From a checkpoint of a small transformer trained on Wikipedia.
Size: 13 layers, 4 heads of 64 (2 for keys and values).
Each number is 128 + 24 x the weight over the matrix's rms, rounded and kept within 0 to 255. Layers, rows and columns count from 0.

# layer 9 MLP down (transposed), 512x256, rms 0.166, rows 8-14, columns 192-255
[[103 139 150 119 112 110 115 143 127 132 106  95  86 102 103 135 109 118 110 145 108 142 104  99  85 129 113 140 103 133 109  63 121 144 153 126 162 109 162 125 127 132 163 124 142 176 144 126 172  74 166 157 144 160  85 110 109 103 151 106 102  94  89 117]
 [107 150 136 140 125 105  85 126 121 168 129 170 110 128 126 168 135 148 168 124  73 125 134 108 176 136 149 145 107  91 115 144 147 168 118 123 135  92  98 127 121 103 115  97 133  94 130 123 111 138 160 107  90 121 140 135 120 139 151 144 155 123 122 133]
 [101  97 142 148 139 119 131 118 155 142 146 122  81 130 127 138 179 139 119 161 117 138 158 169 116 119 171 141 146 152 127 111 126 149 123  93 110 164 121 132 136 140  97 131  93 138 110  95 174 140 131 152 108  94 144  64  97 169 126 139 109 130 136 105]
 [146 151 126  82 127 132 142 129 162 121 116  92 124 139 126 172  85 144 146 157 191 179 144 125 115  89  98  78 154 150 150 123 183  86 143 127 140 152 156 120 117 105 119 114 123  73 129 118 174 114 104 134 170 155 130 173 165 139  89 165 144  84 146 120]
 [ 70  91 140 142 167 122 106 104 149 122 156 138 155 144 136 142 114 116  29 138 102 147 103  75 165 145 110  86 150 125  90 114 123 124 201 129 185  99 154 152 140 179 144 137 127  95 123 141 120 121  93 109 148 122 141  93 147 127 122 155 141 143  84 142]
 [116 116 104  65 120 104 128 137 121 144 120 107 119 112 150 165 120 147 139 117 119 142  78 144 162 147 124 151 111 142 152 112 122 136 143 173 118 166 139 197 118  96 148 120 105 127 149 115 218 125  85 100 138 106  96  99 106 164 169  96 153 125 120 138]
 [176 147 129 134 131 143 122 139 109 165 106 163 110 159 160 137 146 120 123 148 164 143 101 116 154 132 133 129  79  90 116 144  95 123 125 148 125 125 126 102  85 174 156 137 145 141 125 142  80 140 110 149 151 108 170 142 157  91 136 128 152 132 167 103]]
# layer 9 MLP gate, 512x256, rms 0.161, rows 9-15, columns 192-255
[[143 192 155  80 117  88 162 167 150 126 128 164 139  86 133 130 139 132 154 127 106 156 101 140 137 111 128 108 132 112 156 167 158 134 130 118 139 132 113 124 139 129 181 151 108 144 123  84 134 144 153 164 115 129 140 133 153 172 117 119 133 155  97 120]
 [ 58 109 174 118 119 134 175 115 105 120 113 130 130 120 116 140 184  96 142 152 135 141  84 145 124 155 122 134 152 118 125  99  93 122  96 142  94  87 167  93 122 109 131 125 152 121 119 128 162 147  98 157 122 115 186 128 111 117  99 136 124 103 135 119]
 [127 105 112 109 146 118 104 146 143 190  94 137 149 154 111 118 149  83 144 174 128 127 139 110 139 126 159 135 104 136 118 124 109  92 114 135 136 101 103 117  98 112 127 145 117 153 123 161 148 153 171  98 157 172 121 105 120 105  91 117 128 127 126 139]
 [ 88 135 146 182 131 113  99 134 143 140 142 166 135 106 111 167 110 121 139 145 129 129  94 108 172 123  84 124 114 106 104 106  85 148 158 140 144 107 146 174 190 109 118 126 131 118 115 128 127  95 149 126 155 140 132  92 136  97 158  88 123 163 107 175]
 [121 108 130 115 178 156  72 112 125  93  84 143 135 123 134 190 148 136 117 134 107 103 137 125 136  91 107 159 156 116 143 153 140 117  81 118 129 147 124 141 109 119 120 136 141 140 140 171 141 162 146 123 124  99  98 141  89 145 124 128 119 109 194 110]
 [138  64 127 130 132 156  93 128 135  89 147 129 162  96 108 139 155 142 111 140 147  79 127 101 154 101 118 136 130 129 127 112 136 128  90 124 130 151 129 133 106 159 115 128 141 163 151 103 146 133 157 116 104 162 100 161 138 160 110 115 147 142 123 170]
 [107 133 117 123  89 165 142 142 155 125 105 142 120 125 118 164 113 135 126 129 103 110 163 111 125 130 114 121  89  92 122 103 111 144 133  90 127 134 113 134 120 101 101  91 123 128 163 155 142 111 137 145 132 148 121 159 136  97 117 128 137 116  77 128]]
# layer 9 MLP up, 512x256, rms 0.171, rows 9-15, columns 192-255
[[102 104 137  99 153  92 161 143 128 147 134 183 130  93 107 120 138 120 184 113  95 119 127 135 114 117 143 145 130 140 104 125 144 178 161 137 133 119 136 142 135 148 183 142 149 122 143 119 148  74 110 155 123 150 109 108 151 163  84 129 130 164 151  87]
 [117 163  77 131 115 127 108 174 143  82 107 130 130 135 126 129 126 118 108 101 161  53 160 126  92 128 125 143 124  85 144 130 131 101 113 152 139 126 152 140 156  80 157  97 167 121 137 155 117 123 147 141 117 135 160 117 103 129 101 133  75 101 118 129]
 [110 101 113 108 167 111 144 102 172 132 171 153 156 134 151 129 161 113 131  88 125 119 132 113  92 158 132 111 108 178  75 126 157 126 138  98 150 146 115 131 165 125 124 148 151 125 102 136  87 105 176 118 102 121 135 113 121 111 147 139 124 120 161 108]
 [110 176 129 120 178 154 127 158 132  92 109 178 147  90 132 140  97 139 105 137 116 159 154 116 132 152 141 141 147 112 125  79 163 117 106 155 180 101 130 120 164  64 137  95 122 138 126 170 126 127 150  96 157 190 180  95 109 163 118 136 111 147 135  92]
 [134 130 119 163 121  97 123  76 135 145 145 127 168 133 143 123 167  81 156 143 146 161 142 124 136 135 127  97 104 101 125  84 138 145 115 124 136 127 119 101 117 125 137 125 122 124  75 144 132 155 132 147 127 120 114  75 126 106 142 144 127 117 112 114]
 [159 121 134 165 142 124 149  95 106 114 117 152 142 126 118 103 174 107 146  98 151 138 118 113 172 118  93 136 112 163 121 149 124 106 135 142 141  99 144 133 109 162 133 101 106 116 102 141 138 145 112 123 106 108 180 117 131 120 135 164 164 130 154  89]
 [ 88  91 110 151 138 132 103 104 120 127  62 140 112 167 134 138 123 140  55 163 106 104 102 105 105 182 163 127 125 155 115 125 120 113 132 181 130 123 120 139 111 145 108 108 118 175 118 104 115 110 113 133 124 153 137 151 126 121 106 126 144 148 115  96]]